config.yaml
vocab_size: 12127
tie_word_embeddings: false
extras: ["capped logits"]
init_std_o: 0.0
optimizer: "muon_variant"
decay_fraction: 1.0
max_seq_len: 128
Each number is 128 + 24 x the weight over its row's rms, rounded and kept within 0 to 255. Layers, rows and columns count from 0. Numbers have three digits each. The size before them is the row's rms in percent of the matrix's.

# q: layer 3 attention query, 96x96, rms 0.206, rows 0-95, columns 0-47
# k: layer 3 attention key, 32x96, rms 0.193, rows 0-31, columns 0-47
# v: layer 3 attention value, 32x96, rms 0.196, rows 0-31, columns 0-47
# o: layer 3 attention output (transposed), 96x96, rms 0.184, rows 0-95, columns 0-47
# gate: layer 3 MLP gate, 256x96, rms 0.201, rows 0, columns 0-47
q0 065:152108121139155084151133179114171147129172180088115139141165128148106097165143139162134093140098116156125144140130105167106105118161138139125140
q32 080:165109116087118136100141156131163098107132152145109134147143135139154128122142051140151164113126133103108159132121119095131119105155160140107156
q64 061:153109138140115115158152137113171141148156109084123155111159106155140099147178118173127091148145135133097146124138094169121119151147110162121127
k0 095:127100130133155112144141165134142131155124188124124138152159156132122125164168117121139116118114169110093165144068100149152113132125130136096131
q1 060:143139145108106143130158140136125132091185132123112174078136101132100081109111105081145147140117118116096112127154120168179164130111148122116162
q33 074:143078146127165124155186122114130107130194118127086138095127144116101098136155139103119145160168135156115167113145131141132145128106125124135150
q65 063:187140147138146144152174125119148119115161119129141155139123139127142132075168116137131146116160155151112154111115160121171141118149149078122171
k1 117:145096104120131135126160140154148113160148144132122132157162152103142163108164050092144144117089162113126128139117115107133134121145156147106148
q2 066:137157133123149142089129119128124108089086140180173112110104146140134149117083106115152160085084157105108132161133124090129109114119117123155127
q34 077:119146156170126120152111118100125158126094129150188119103117126153143121141128175141122105137128124105126105146135139136172118118116078116139120
q66 065:115113144139166140104126137111102107110068132151155122133115137108120144078092135122135160085097113122152130151122180077141121087147099094110143
k2 085:124128132121137129111129110130114127083118093146147123107081111124119090138110126167097116113145135182125101105171130079094115117152128099114127
q3 066:142112110133139090128144164130130128190114149123141118087184129134158168109140168092173090135137082137080130142113133146136154175124124131126123
q35 070:111139135116133123090142179110183118178151117142125133157089147100128142119148134138125131136140152151153173140092110124096090111156073121142146
q67 076:127139083154130114118089131129120135121122125121133104107175096079163141186122144112135135128113077190166146144127171119110131136090134134145078
k3 088:137129150165098113168102102087133113089108096115153118096116109131144107096124148128132117125157133134128083134183143148143155137116137094125146
q4 079:136139172121085180138137137113162154138144073121134095181100117115142162115171125144128121144128149149117164134132163104134103123103156105115100
q36 083:137125134137138143122137116137078133101084134153075086130103144140119118131141113091122158126105082166128136105126127088125106151119175149105141
q68 064:093129124109083100109112151112104135118099122133134161117081131120116140137105127144114084164068133139124106129128109145084159150115132147128096
k4 095:146116093129141137134154120163190123138138151132136181165083145099113141158146102151137115140153116154145154156109156153127074105123105161126125
q5 066:124127132161128111186098130103098107135160198101117127151135099148099124183121134141123129101136128158144113100133122199122117143076124152136096
q37 077:113123122100118121156108119153107088129133196117078122123155131144127134138113086087166132109087122135143129124135147149125152132119152124161106
q69 076:124102127131104106173107141115135119146121117102121154104154097161121138180155113158124100136098093081131127135143102173120144133129135153133109
k5 090:118101102122129124155100170128153121136109120088162111140165174140102142130149141099125088122126110118101154172101130159138129117108105130107136
q6 078:093115130128125146071118110116159116109139127128146115137132154143104122079117110135143183137107122080143100119103163123170112102163097114118115
q38 086:141098161149107112135159130086127132138113117135159148086136126140153121108125152120167140115076121121140092130092138113120113103153141117117129
q70 081:126120134129152131130170105122112141129123139177143122146118118123141156088117119130125179119147189128105064145141122089128111121177100103100140
k6 098:101158146119130142128092110104125161113083088104146105127083178128145156125111178155129137105137119145176111094163135086129117097135137108136122
q7 064:118116143112113152113139127153101122102123079140147134116102144132139136103132126119110133144094148120116125135136102099159161110141127113097094
q39 079:141144109151173117118099158106080161146104102098137120089095118180109144115117146129135137116148128163154130082149167113136149079133101108103099
q71 069:138105123121172111141091171083090103144128106121174105120086140132128109127091136170150147132116103103111144104126155105146143072161105116099094
k7 091:140156169144146111138128133146110156131105179169135121121168078150139154073128156155105125134116160140143095058207142138149138113162122145168110
q8 069:135113117148130083139130133129141118133149173100113158157139117127095125173126148116154088121146117163113142130115109181112158141117151145154138
q40 088:118116131102111107136157092134121104124165144109104144111158133130120146148133097099163105102089081134122117140101129160096147142129173123162120
q72 069:093113126119088130148147089131127140131133121112103147141160140123116138180146128090127069130101110146087111166137074155113130164107153113157122
k8 149:140151106099121124146145147126155096131139190139104162118125150132117107140131096138115129112122135154100107158086114211108129141109135157164127
q9 081:125093124115125103061203115144148139081143139125145158115148173112128114110143110146110135097107173108118108152128126102128145129179125121112156
q41 086:099139129114155126144142131085146126100064114109148157120104133190149162140124138127137110128133117151126163131126137093101144076161116138094144
q73 078:116103146104141117115140085090110115127113149138116140149146146157178153129114105120138140123156111107106115114129130113145142078205102125092104
k9 082:145124154149143116130106140103100131113125108135137103109116082123145122074093140147088153151132146115103123079147163094147134112134131083105116
q10 098:122155112100106200132077140146119137121105126140120097160154144116107161135147153126099151133153133109115115135136145125138123132162136145122136
q42 110:091165117101139123118156113091146154142151119162129109144109132154119147097171112135126156170102121112128113126114184105134101143161126111149167
q74 087:158116102101141114160156093130120161116133117132145098126164133123147139091164191147140084113102117135110132099122121117152159100106139141110173
k10 104:154087138165119123097088143138103156131136084118105117152098155092112162134121168124127091128099154146119200162165098120128110120175114125095122
q11 095:093155126131150119139116132151123140144139114146110130107148063132152131171110103100124164103122167147148163113166077132101132097148149121140112
q43 119:132111138147154111161107136128115158114150096114131112159166105092131131108142114118120151114153147124143152115106113173108119162134114101079138
q75 102:129141177116106133153123125120145138147106119118082130155103145087113143144117127194147164173157123116094132076158098090124153146164142106118134
k11 091:175143106127141115130114152147108135133126147135129151125130143162159151112178118124114103161111104113143135144142131146132147121116104099181083
q12 089:095130163077108184125138119170121157091080112129135168113085111124139153152133077160106132157141145126103133130145122113093143113159150124156113
q44 100:170107142120145130154142093132134117080139124099111124154144072132161143109130161154126130098098075156130160111137120133120146098126104140196157
q76 098:127076134148174154130161171078137142142102101104150093160133095127123156094165129121129133152123127126143141123081107082116121080122133119116127
k12 100:118174133136090115125140131193121156138130145116157098117173131174127139143117129129118107166120117122093118136113086101135086161134172084106156
q13 080:108129079180151128122135158154151144116098130138103106136201145133143164137139143136118184150179118108161139086123126136090094138154138114176161
q45 109:099158111120115132128097086133168110109151141138094152145089113111140097158129124145116110138073174108164126136136113141139153107151070132179147
q77 083:140156117113135111135120125082122151119138144121099159116104112114094112147118113110161103147121167135116140172130108141121134149104157185172127
k13 090:130102138120128126079141141133116090132133139143127132089085144124119114112100116135157108091151098139111116139086130126107106153119109131130074
q14 099:130106120146149127101160066151117124114159097149107119124132135095107135146129123114098186114152128112158115130147103138091153079073180127114097
q46 114:090108143150122131086153069146130131143199134131133091110135115128128138109106127080163154126119104112120136128085118130125114078138110093110104
q78 092:101115145094159121113171086154127163125154167139134134120152079140151179117117148091133154115094151138100135141142167138141144097116126131130107
k14 097:129141075085096143117121139140111093139097098138127116185144153127124150091157117153129128139103179097144147155178135111148123155100151106108163
q15 098:144092096158148091137137126133139102185142150094101140094164130182154105126129165115143098118136146123103149154104138163129131135102112145099120
q47 108:100132145142153129170096134139128153122131155111118120126095136136119110135111149073156103129116094111076148135110146097097134115096136116138167
q79 102:106125122123142128095163101084133172137104147127125137150117118103149130109111135105114056120131115104125135104172134130129185110160126131124136
k15 088:105104098176159110113113112099151109144123117141133148141178121160121144171105142165139133133139156141114127159182158105147102142102078147168102
q16 095:121142125152146142078129124142117129144143122124125085161152149106097173172118105122144144138082158130125101148100096160105142114097138134143105
q48 109:120106067134147177151093143118118134078171150109151157081144120113133099143111170117122154118133107102112139138118105093110130116177193128123106
q80 095:118145153105169124155173122130155120152093128155130137142089098145132128150122110171168155139136111118157150148163101111130156084178179168087136
k16 094:142167166126105151136141159141115142125139138134107175126170133127141122129128081144140135142111103144153102159069166111100109154117111133108153
q17 099:147141166118109098093167102151145120121131093110132124153100130138146109146137107186181104135083156139126125159159121136118126126096141149151151
q49 104:157145106112178107081125183138170181142153117137139134139138118129068137137117143155141199140128146133154151112146144096132114126122134114136125
q81 105:143065133109137131082149090136152196097148128147147138166083111109103128105137096125141149135127164110112090106150162128111122116134142123163085
k17 099:127119177130112116135080111102115098126133153118095118126114114134176124138128197138134068116138136123156134147131135100125131123135129073123113
q18 093:130173145112106138113167101110102106098151156152117124192092169144105154127166073182124136149128156154135088131144138107129114138130122135110136
q50 113:102133129143131170124142178085154103123117150099151158120107163149110156092120098107115148171112171120143100109162109106119104105136155113119154
q82 091:165119152125149140137128163103113099116116166090089100110142128177113158097178095123136134121116144128126166098134134079148126139143121120089163
k18 122:126108127085144136107137129155143132126167186131110150148171156114110125132156095125115138099119177127075104143087153155119134175100151131139104
q19 096:121111155141154121132142099151102093124171148120171127135065169132069097111108116154105107128135146085138144122131109153147117118101131151157109
q51 106:127123124108117124134156139085132124167171140149141170179105147149098158133139129139123121164125079076126141087150162162188162117121135131127113
q83 096:102128163098147132134173122135115158106144124134177109115158122155132110105122106162172123169168118111122114111147136093167131101188167094166129
k19 093:137084134161132155149126121083126149105154137123114091151120106128112119103115106086072157122152142134099118150120134112146128165131149090154107
q20 071:146119087105155138078117135131105147119124119106138159135134139120153157123124122150105140125104137113153149151084128100071144070165136139134131
q52 117:134123112130141134103126105132130141124139149140097159141129124128107091132093111127106138165145132147134151145134140144085137082091112099151098
q84 098:097148139144108155101090127092126101104127096150127162108094150088125097133130119107145132109099109126095132145095141152165180141112086091100125
k20 112:110149144138118084146112128080092109160145121135147147119115138113105112146101137140113149117131127113132105143153141166160096097092160161170142
q21 144:095117139073187131093147113134132146107172134136137135117142135125134136132073132174114127094098137134130110103168135160113139066139172130097101
q53 124:130146155115133149088126139133135137092151153082126137185093154157153179158132131115148144119067138154120161154139093124137121122104149143152103
q85 113:129153169122125134096098135139125126163116132141109116142095100122119172186085155169125137114170164138121104100140085100119100116116147150121091
k21 092:124122122102132125129089122144125185111144109086166140130138115121101075071085128159109116143151103144146135129122121113126152092099148113193131
q22 126:165099133169140120124161124128171142158171136109106139094188133140147098118132170115138111119131131117081168135126131186148133144111120097130132
q54 099:167133147118147112116111124119124106168164105112118083114101133101122076137105088135180120093131136123121128103125103122144095104170129106135088
q86 100:130101106109138115124158175094161135149139135110121140143107131185106141148128100141159090131150136148135174121147128141163137115150154119077127
k22 088:096115161127168124125181100120102166121135158114126137128145088102114131136131163140102080107088111130158118113136107151154109164100115141132115
q23 088:151145137144101108166071187101151083178151129091121094117166147168130105127120123106109111140117115130098146139125111163119120161104111152162117
q55 125:182118117170128072120131149131143111167134117105123130115187123163148112101115137115142135151132123117169129105081140143166165168128109155143145
q87 117:169137104155130109150113172102134108167126129102133109149162110132163095121128122117124138145112101149154170133083114119139132143099109133149142
k23 110:169111133116119119154142131109138139114095144171115102141117117107115083159171051119127138103130106090138106119113114169105124161121147129182146
q24 086:148133113111141113150086158137152137127143103157164101124170160156155086130156116159131145161147140133148136149126128125132100154140110157125118
q56 114:131162123095158086162116152137131106132126131115100120122106154103149119118117134136151122102189122134119157129090108088092097142119127142102139
q88 098:146123136133090127130139142186117130157125115171151139127097142152105108119135125151163162097135143201126124102123114089104156117119167139117133
k24 105:146155086125168150150136144122138101091142129111142098145113121075091148145108062106097107143130134121164123096143140142122161116149096143149132
q25 217:127153169106115132099147100125112133079118133176129148140096144124129140109119086163105151110140156141127097109151122079116112111165155124122120
q57 130:121154161136098114147110138170120098139147116144143157151110157107085161130139122098098130121119134097131097078143093097107143163138146151097102
q89 158:125151137122115118144154139126135124125082109144132124165066120121129108156142114176101116151161111153135109095159119114071090105106132186145102
k25 093:102131126132159123136127129119148117119073101125151135140170122116129161192097155150137155102130142129113151142122140151192138156141129128135118
q26 105:117150127094137158119141135165148124126137128114126101118096122151108121125155092176122104164129155128123077134121131054117100103148136139087117
q58 112:119155107091104133155098126144175157123128125112148155092132095100124121104095128122120171073162083140070127131182148132130100149128114160137092
q90 107:135168166110108121139169144133135133090125153107099117161113121142086118140113103156075084165133105164123142155162097120081114117104150157147101
k26 099:147153128142113124073145110095082103089153159088083087170137136153116105114141156135118123093133155153122163090111162118134159104110135117089175
q27 094:142136113103156063128068146152145137145151120155120168105118122106105114149132108140149144142154172156112128117136136117164103168155145125180122
q59 115:146157129171159146135108145124106134187140147119122135130143117144160077176144110118136133090166104143100110148108113140109108116131074083163162
q91 096:109160182139125113121166108134123076120120140154123118132084143113130100122157139131077140151182139171104081143093155117118127125122098100150140
k27 093:146113122114079162149113145150193145126162152153115126126116156114110125074121094145118113139076121102151134124102113144125162131179113166153164
q28 122:150090128141135108110116130127126123171156119129106141126166135131144129160149113119125143127117170146135154129114123158129144113064141135153081
q60 110:115133134151168123108126113134138134155141112123123113106214136116120162164152093160157086138110148116134136200128154105137141115157149082139143
q92 104:119092093124179106127175113135141118127152128176153121167156086148126172130136104162175130139087122119150121147135136128110156077102147112110127
k28 112:170133144126148135151134135149130103164106191091132136143087177088112139105145093118129134126145166127090109146115151154151122108098165115136145
q29 092:115127136135196145104150119099147129099113133179104113181122130104118114129111145133170106109159142157139092123154159099129122100149174088145159
q61 103:136137125114122114140161114160134113119133153077122138113183125146112101111138130159114110145124148132152079120116147144154118096142129148124126
q93 099:154143110178102161109127156125169155119108129146126144181108131125120155092162103150118117140151134157112105146142115110116093120133136094109166
k29 108:111098141120171106131139155134099165147104093094147087128119143099161155121124136143135117127167116133156150116151117117123130151112139121135084
q30 124:123163175107128137117196138109164096146086164149109121156099162140095118147126114151123112153192124135113088138125167119117093119140113134140123
q62 120:162148164152158085116146124100122160130107113127140136132089155108116099079065117118155119129104091146133108133127184104099145124180176124150102
q94 161:110158166091134143094150118118126132063129131147142132151107123129108120138132092169090151138108117134128085116156107063123121070143139125091117
k30 088:110107114137134180088139171115143106172116111127162089126131159138172147142149131135143100089141121078126114107134070159125106113157127132154144
q31 102:142131146145124138125094139123118136160151132140124173191084140108130069152137123129168104100143120144153144100134133158098141095093144118147115
q63 118:125127124109105130162095140154142172149119109156110118126121120066115133111130140145123098110107129148134112125174136086114142104145092166132136
q95 128:105138193096125149105160099115122148088148108159148140132070129125095125113114085154137138088104143156132140091151130090109152078150151114123153
k31 105:115140126117128154153155125159114101119166136151112144148138168161114113160096088097130157150098146142106130158111104159090160191113149142127107
v0 100:122163139069137112140094138156115144078123084121132105137136094171092130130097064160113144152179108159148171092129131156134122134128117138100177
o0 093:116152133090102135110135145115092118129137154115110135119135097094107092111113150119136149161166104093119162133112122117158098128116121180098133
o32 124:131127131178145151138144118104132137109113138132148129104133166118137187125128103129129122083123173179137093124139131117084134158112128091135159
o64 080:133133101131172100126120110143157132142136093147144089106117107157156101130156145125130096114102121093117119089145115129125157106166163076121129
v1 103:114138085139154106158128108101118140093116113106128178079127133109093119172126111118138131166104108114146161107095102058134093111115114108130113
o1 091:125116128118129161118141108128147140139155146134174073156162108096111153164176141101141128180123140157098134142121134137146138147120138084168149
o33 120:149170129154107115132148126124134142108115119143107169098077163155113121136088163137134103088093133104105140101130087116126140137147137167083107
o65 076:146115129121134155109082169139118116137130121080090153129121116135151138096148118137136106113166113104205110157120107158111103130112107140112121
v2 105:130133163120134078124170101146169130127113161148104103171105132159145136142138130142132143119156100102168150194100152115129147141117117093137092
o2 084:103106134167078151099144163133121145126112121182127154118159119132149121104102181123118149079136127150117124120130111151150144130118099153151140
o34 126:131151166113182095127104118120096136143139143120105107157125116079119124124159072111178107144150148118100117096114139086096134171106145076122117
o66 081:145149098107138151171150109119125133103141119059129126108095176187148125133092122141119108155122114096131113146141147172133114079149133124097139
v3 090:141122150152121148129163148108111107144103119129121142125116150144102185163129177081143096163173138152120139097098134107148167134143111127100079
o3 084:099137106113152078185146143120115171148186126143117157148140140132123100089139078184155114150083097129158141116136097130151106124103116152118147
o35 110:150122110104116170103162121110144114101125121100135074104131100160114191178158187070137111124161133118116143121112157117110177128121115157143143
o67 084:141133156152093089101084113109125108127088111141109150158145135109146115102080107136097169101131125143149122122122147119114119102172147092100096
v4 100:097145130103143142095109138132118130144164113090132129139109099164111148102076115100172113104134114146123084139125141123120093128125144077091092
o4 091:150129117134130145154080098101154160137112110133103088093154132107160134160137095151105148107119146105173087113139103113144123109098178122155137
o36 127:116115133120174099055134144167127128100113151130119167131160135154091164121128147127117106156168115143078137146121147123142140125160149153101104
o68 072:109124105114102162160118170146160103125156122141128127139097104100111113114131162083139150122111090126164168105132132114119133139135102103153132
v5 098:115150117135148110133137128120136094121155113094167091123119100129110139131113126155118114110117110144088108144088150112150104136110133075153147
o5 101:131119127099164124140096115145084162152138154147112145131149100107135165140122095115129096077126119111136082104167115152115152131118141098106156
o37 117:176170107193094155105163121135185104153137116119127105121094123128103106117110117105146167165123134117110151141100124122168111161149121124143123
o69 080:092115153081130100123133163079119138076104119131127144106146131139167133091113183143115117112121164177130111143127144059088117104104118153121093
v6 095:156107126105092166112129100151140165162087097172131137145143123127131091147113129152137126096111122112136145138146146129117137170133138121116112
o6 081:158116133147129111153112154119136121124154162125165138149103158106139112159143137194145148142122113088122119149143156077132121096118154103103135
o38 120:112141135118147132133119098125122135114140100124118131103197083134149136104106105076134106098152154155115125153119132147114155133133068107135132
o70 066:125125111109102136105198102109126103130119128120080150136131142109097156120173156154100108166115107135153153128100119148129112122128126173120114
v7 102:148083141153136135112092135132104145142133089139149125139153118099110159137096157080102112123124137131143132116164101140130118173127129115109124
o7 098:133148143152117111095147155099146171163146100105128122185124063099132124140084133124132138107107163131101116131121145098165148151134174119136130
o39 123:158124097120130141129114149127084131091118131131129131066150152192129126127120119137115137126152073095108126137152158158168091145115103148124162
o71 084:133161117113145109181108087144157098149117177144132165157140138136113127106184091136137124160128154163165114118151135143082149062140132115100103
v8 098:096128081122104081138178116121116148152131112117150084167124140111149125139147127098116102133098174141122137108125154133123111103115095110177132
o8 102:143113114162152171111127144119069099122141131143159096121123129069145076115143129094137123147167103111128121127149110150103109083139116138161100
o40 118:133162136101149112133133100117161144119117134127101171136137131154131146122107166152125125115128149103139120119138127124159162173130138078101175
o72 082:074125133115113128142139126162148110123120115104117106120133115168135149122136128145120137140138176171084178154099107118128139145109131163128103
v9 114:159142131146082173145136124133118102136118083107101080105105154097152117157123124130115083103109098122106148130156151104117085146129133107134112
o9 087:151136128128086087144113168122137145131113178107094166126146131145075113122164135124116177138139118124099116116110150107093107148170113150137132
o41 120:126089129082166121135118129153112120099155101138127121110190087171184144145139157138134131128117155133135134143123118091147146135117137072085116
o73 085:170153076159139125131110074106142120177115144144158103141091157104135127105138097114136095112132124106123114125132134153150175093129115121143143
v10 100:156138078120110107136095191155147138089140118153108141110126067132109151125134100094082093129139140162149115120140126121152148110109109140151100
o10 106:088095129145116133127122144110128123167082146129128119129152156109144117118070140175120078136143109115145155171108143107111130190151131170061125
o42 105:136159146134080113095115096118145113104176119128135159150121138158107185167173125113139149103096154114104092094123094140150110080112184102142116
o74 097:137110125092187144160136127151123135122126124123132099136134104153143114116158137113122170162151136129135141108157143158153139077097126074168139
v11 100:172130173160107122148101097180122138150144120102107105108117132112163153090121152145114122138161112125166117137094148146142157110098144090158157
o11 084:162102132122155176115150130126127161114107128122139120189122138134127118076103123125123102115147163111139136138166127137123149140141116117116143
o43 123:099171145102109076130090157159105108144156153149095088118133064165145154147154133133148128118120138135143136112088131124130117164154104119132162
o75 084:126134093164132123145120110090156123128117107142128149064141152098132082151112150143136146118106129132076087120098143148132122084118195134116103
v12 111:109156112123132081139112083101160173150093146105112090057174156162138125122098130120120121164153127137115149168091122133099116114155116122104109
o12 088:182115132111129170132107141146142160105151166120133104135140131125086112131131123134155117130096135173150135142159121100163137172154170110158123
o44 137:128137126153137078110144076114141119134118096143127159137088167133163154115169144126120139149137091116110096111146148155085109117086117134113146
o76 081:095120137100140129132130151126125103117122109109117139126176071131148129130121118112092114098128137106140163129078161093159161123144095115104123
v13 104:165135128130119123165127123092092127138097124143112144135158142090168116113137062130168119125140126158140111154127126117113135073146113098127122
o13 106:101137162164130205149113202144143123161133100112126129140105154112097115106152168144133138149128156113081115110136137109147112180112125146170127
o45 112:106132137105099115084114074146139131110108177125131099146066093089122129137109076130123111097136148122149112106138129124152113059150132121095150
o77 094:174123101125146074117151083120100154097151122170150152112165102166135158134134153070129125123119111139155163142084124155123158140156103138134126
v14 103:081185125117156206120100071154097130118112166138160168166172124124174136134134120125128153084132173148131133167124154101165110138085117103133118
o14 102:130093144066142105161145145127116149130125110165118119147130149154083187153159164128082153136136117153115163121127101150091163098159121128145103
o46 115:112155141180114111091117133081150116144123136120162166131141102141168128073113082115160089154116166124158124144102153112165114116137129148120156
o78 092:158144102158118136139110105124110146139155173084088109104134138091117068154111076144154160115112125101119103114168160104149126179079136118096118
v15 106:122148144131121169154167145111126131132122151079149122123123100127091134137073121142135122131129143066176110118126137110072176160137052119159128
o15 094:149152061134098113085116155102110171156128114160141116153109103115154136070138138129098119166164125131150121137117100139137076108112153123125138
o47 125:093116173119146142159095114165120113081165121076151154085136163110111093161098120128184139117113135125111137120136137133116140141156142142136135
o79 082:158107155167168165136167097129167078144101151165104112147161147158107167145155159122108141092116118115136146131138148131134176115110136150098104
v16 102:145146170085115130117153138144148108167130149128180088111080118109098119125132091102107118126139135163165112161093131111113119147102128144150140
o16 100:122141122118123114122131187123140171112140091139133118106133139096160114145106139154080110140118135104090109130135125132141114080120178110180091
o48 115:133105135130122141120118066124140135139132105121121098128107120190108155089154082120171124129113162130139163121139112119112103152122089119102131
o80 090:136132115114140090148111131135123092114088148153135165136150136145110145165142149136166155123123061189162135112108124123133175157147144160090124
v17 091:106151118132122170100134132091147116143101130133087109132132165121164147147143147129145112104127151116087159129141138158111164146131103069122103
o17 101:128137116099134123160101087138119082120134155116080155101108125070098088084144107126102121110144171157144124118108122133114114129057115124143107
o49 107:153132155158110124098124198128123156141128123146175122145163106176180117158149148128121117152120136092100106145131110120124170146193143111119133
o81 078:136153130119121115142133116102138141146126112136174125140116140187096192132119148121165130162160102135103149130157118113155136124154112133134168
v18 100:167159120059109117162109155133123123123129097123151164157101102163157135124158158142163134150115128103098132118140131099135141133170096166131125
o18 101:139117114124099153125149177143125126149210158125082097140118125145105121141107152087132128148123129108153166146147115117095140114099094134145169
o50 123:114137136144148090118131143122125091104091172124157166109148185108108153133162151155079123134144124156089123078127106150196110149169126107141102
o82 090:139135148122135100111130085108117159170115081136138129141111087124190107142116088158186130120136159140147107135096163151110107161119141150115134
v19 099:155130111077085096105144141114087127130150160115112141122122125090148131153117163153124125145098163130150140107111142128153128131168122113107132
o19 094:089105153115113122099160136111136161156097145127136144154150171091185167168146064119110161122144092135132114149110124139116112143120121099163135
o51 114:172120110140152118168130112146122096115161107150119119106152121136120090126126151124099100142118158112130199097177127113136136106145099121115125
o83 080:124108137133149145130076143134141153121106116129117117144102113145105117112135136161183142133106127119144092109059140129110097125097189171112106
v20 105:158114115120132110129136177125113142112165155176149083142131138136125171156171143139169119154126118105112146143095169130101081146146133122135156
o20 101:123144150160108101135138119136117145155155099122091140130162182138167120151110163119123097167093102141126117123114138113104158123081164129095147
o52 126:125101101130159130117104102138161114092123138142145102110085104133066084152151112159111136112124150137110125099118136115138108114169098132136127
o84 090:171153123093121107142137172112135134156113149139143128153134105141142165082127099114156139091145145122162113155145109175182110144121123111135090
v21 099:151154118149167119074122180164128124168124132126184132145132165098113128181118133113117114183145152143083115162114124150104122137178124133123149
o21 099:125111111085114113137168144126096148111155102115097132115084123144132056120113132155143170138148111133144147130116112176153160141120074118133146
o53 119:141097171146080142127140126127167116142140097148162107158107151120111159149126138119158118140102121117080114135154123098081083120143119154098128
o85 086:097155128132171114122106148129113109139098210115134146121151074118144185147142141112098111091121175141156116131104161138153111149122171126159117
v22 097:108124145145097106185132140157155192169138089150125108109128132106111160130151121124169150145127155148114132149142145135147152147125152164131136
o22 095:132087100138076112086111126101095170125139171150149108120139155138136142144123176132151110141140137087170136122132118099143143143151144132125165
o54 111:106141097110157121146134135120159141172125104077132101144123101150102115118116098114134152123120139144101148110106150159114136086121114139106114
o86 081:179159179127161137168164149154135055119141133179120133099118124121126144153162123134096142132126111132113139147116100124152110136093113110126111
v23 095:179151136128120136078108154097115159120151116109141117115120159116142115148194112119137209125133169109116144140134115175165125134118147080139114
o23 095:127128118069157131166105164140122065127121121152160123126116114135104111102125115085112132148107114121072119135139106088134137073157152137087129
o55 104:168130124168111120115132110143149160089133147122097132128126128176152110160178119183141155119168148095148144118135167170107155145141078115134126
o87 080:114153103145109130118168130086087168143111133142115112110112121074130172097111127126156108114102135096170125164118125125108094167089145132169126
v24 099:136078129156084179132115151085136115163092186128138103128137075140172098145124152126140174091125114166107113135123158120134126143117156127102137
o24 099:125144094104128164103110092165138134079138084145115110141131134157104154107163129150113111134120104151128096130105139091130097097118134124105078
o56 116:142112113157120098170131138121125131175104113129129077143199105119159148152112118103145115145159168103128124136149126152139137074124146153134171
o88 091:118149165135131079107143156085122126146147174151157161122117139137120070124073109151143121104118121138101164101147097111134163194121134108124147
v25 101:116138150159139160116113106105149138122151135164151148118095118099082167166165130161165148084151128165096106144147150118081139107117138112118131
o25 100:117156143083156132131102112123145137105096136139109149097129106102144177129096139083110094130113125095180146150095059120097136091136142134142095
o57 112:127090128160103193131122136163122119156117131134151130175101165165116092141154099166139156100156136168093145108135167146136133130085120150147154
o89 088:101147085150123126092158115142144115120171091121087112113149108099120140124150146129180108165162099122093107142150147154159101157141131131123150
v26 097:163141096118140135154146174092142136154142120131139111116107171169115140127130105122117140138095143109121101118170106113154140127124093115088166
o26 095:145130112127107091106128066163111165149151089106130133103120089139112140099152150116147102143104109119175179129125155083111138136131119108127162
o58 126:120107118118122144127095141099145112131132118158107163171150170156113168175127107115115146100149141087090122148152143119179152115116118113098120
o90 092:123125140112124165149146158127125130093138158105133118102129107081170095088093125135090119135134160159152099121095106156107095133132159149167096
v27 096:140153188161172129146097118100145140102120120192155134158153094118101101121137104135107138147127126106101150123098099131123170152123108062116127
o27 095:109106133104088126140145146123139131156139103151094100125145127115107123120163159092136111120127141158175146115127108149131157105162083151162128
o59 118:132135126144125128115077109133120145076136119103158125142149119129128121155140122148112106100121137111135103153109180115097106174078136109119106
o91 078:145136128111174151111124131136124143113121092163110161150115161181164156127103144137111156160126131126091130170139124078114089107098168116114119
v28 096:121185147135127101146133117136116132156139116140148110122123146145108100140136144172140107127071139189129149160098127166163082162151091140126097
o28 093:105108095109127123136118184157091119115122143130113144153118105134150097169146122130118113112112113097106138104119133137119136175132115218102112
o60 112:117130142155147146138115085128156142111114129110116116137153131108131090122145183108159134140158119148115153179129080129128120104111134081128118
o92 084:157140125138115108092148102129153132154159121110113112104137124146108164102091108150147126145088146156141098149139153108155105113103158070159146
v29 098:129166096131136134106119105172107156118071133049131118094134108145115153114160142121163123151109118106139115156168093109119106140092124125116131
o29 099:120167152094113123149161148115123112143146145143105115117136190130138104145074121103127132093131143149152116103114138170132117160116123072106125
o61 115:138082068149141144160093131145130135136111124147179133145120075142148150100101135110138128144139135128109153144150099114116135120114147172152111
o93 085:121143152133144134084131133147163136103118115106118109122143097120144102154202106175106157130137116134121126141095136140139139140136135167132149
v30 103:135167123104095109146109124097108086137116139116098107102139111094126117136165194106167142114144125108060108129150100120124165160119114104118165
o30 093:171111130108111138149184103128143118148127105164137142120151157113105091116139098115131108156124151136155153102130110177114150169110123089151107
o62 120:088097099153167087088098180098124133102138132103105134120153122140168133170167134144104130132119132143146112145141116137158092092114126145136129
o94 080:105190159089097125132124105157121144115118115111137110138113095130118141082112156148178137111088116119089129140119172101095112113164113174087155
v31 089:170152122120159133127130128109131137126126124129151108182139089169118101120142105114123130135160153123110106102139142105202092124151132105132113
o31 088:112179105109090134091126106137099148112132070159136111112154124129140109098161179131112111117093120140138116098123135157118148120092128150063144
o63 097:159084109121152093096204127111150111101133158094118129149147106153085173124127116108123152136138107089154165149119124145140115174195128118131111
o95 095:124131131153118145140099135152144119195115142115146107121059118103113137143085087149139105135155127116094098162137092120140134108122145110185149
gate0 097:127161112116117099120179120104148108122160099112085140104148101112116078140099135106105092128109101142112127118100117114092154116162093109144142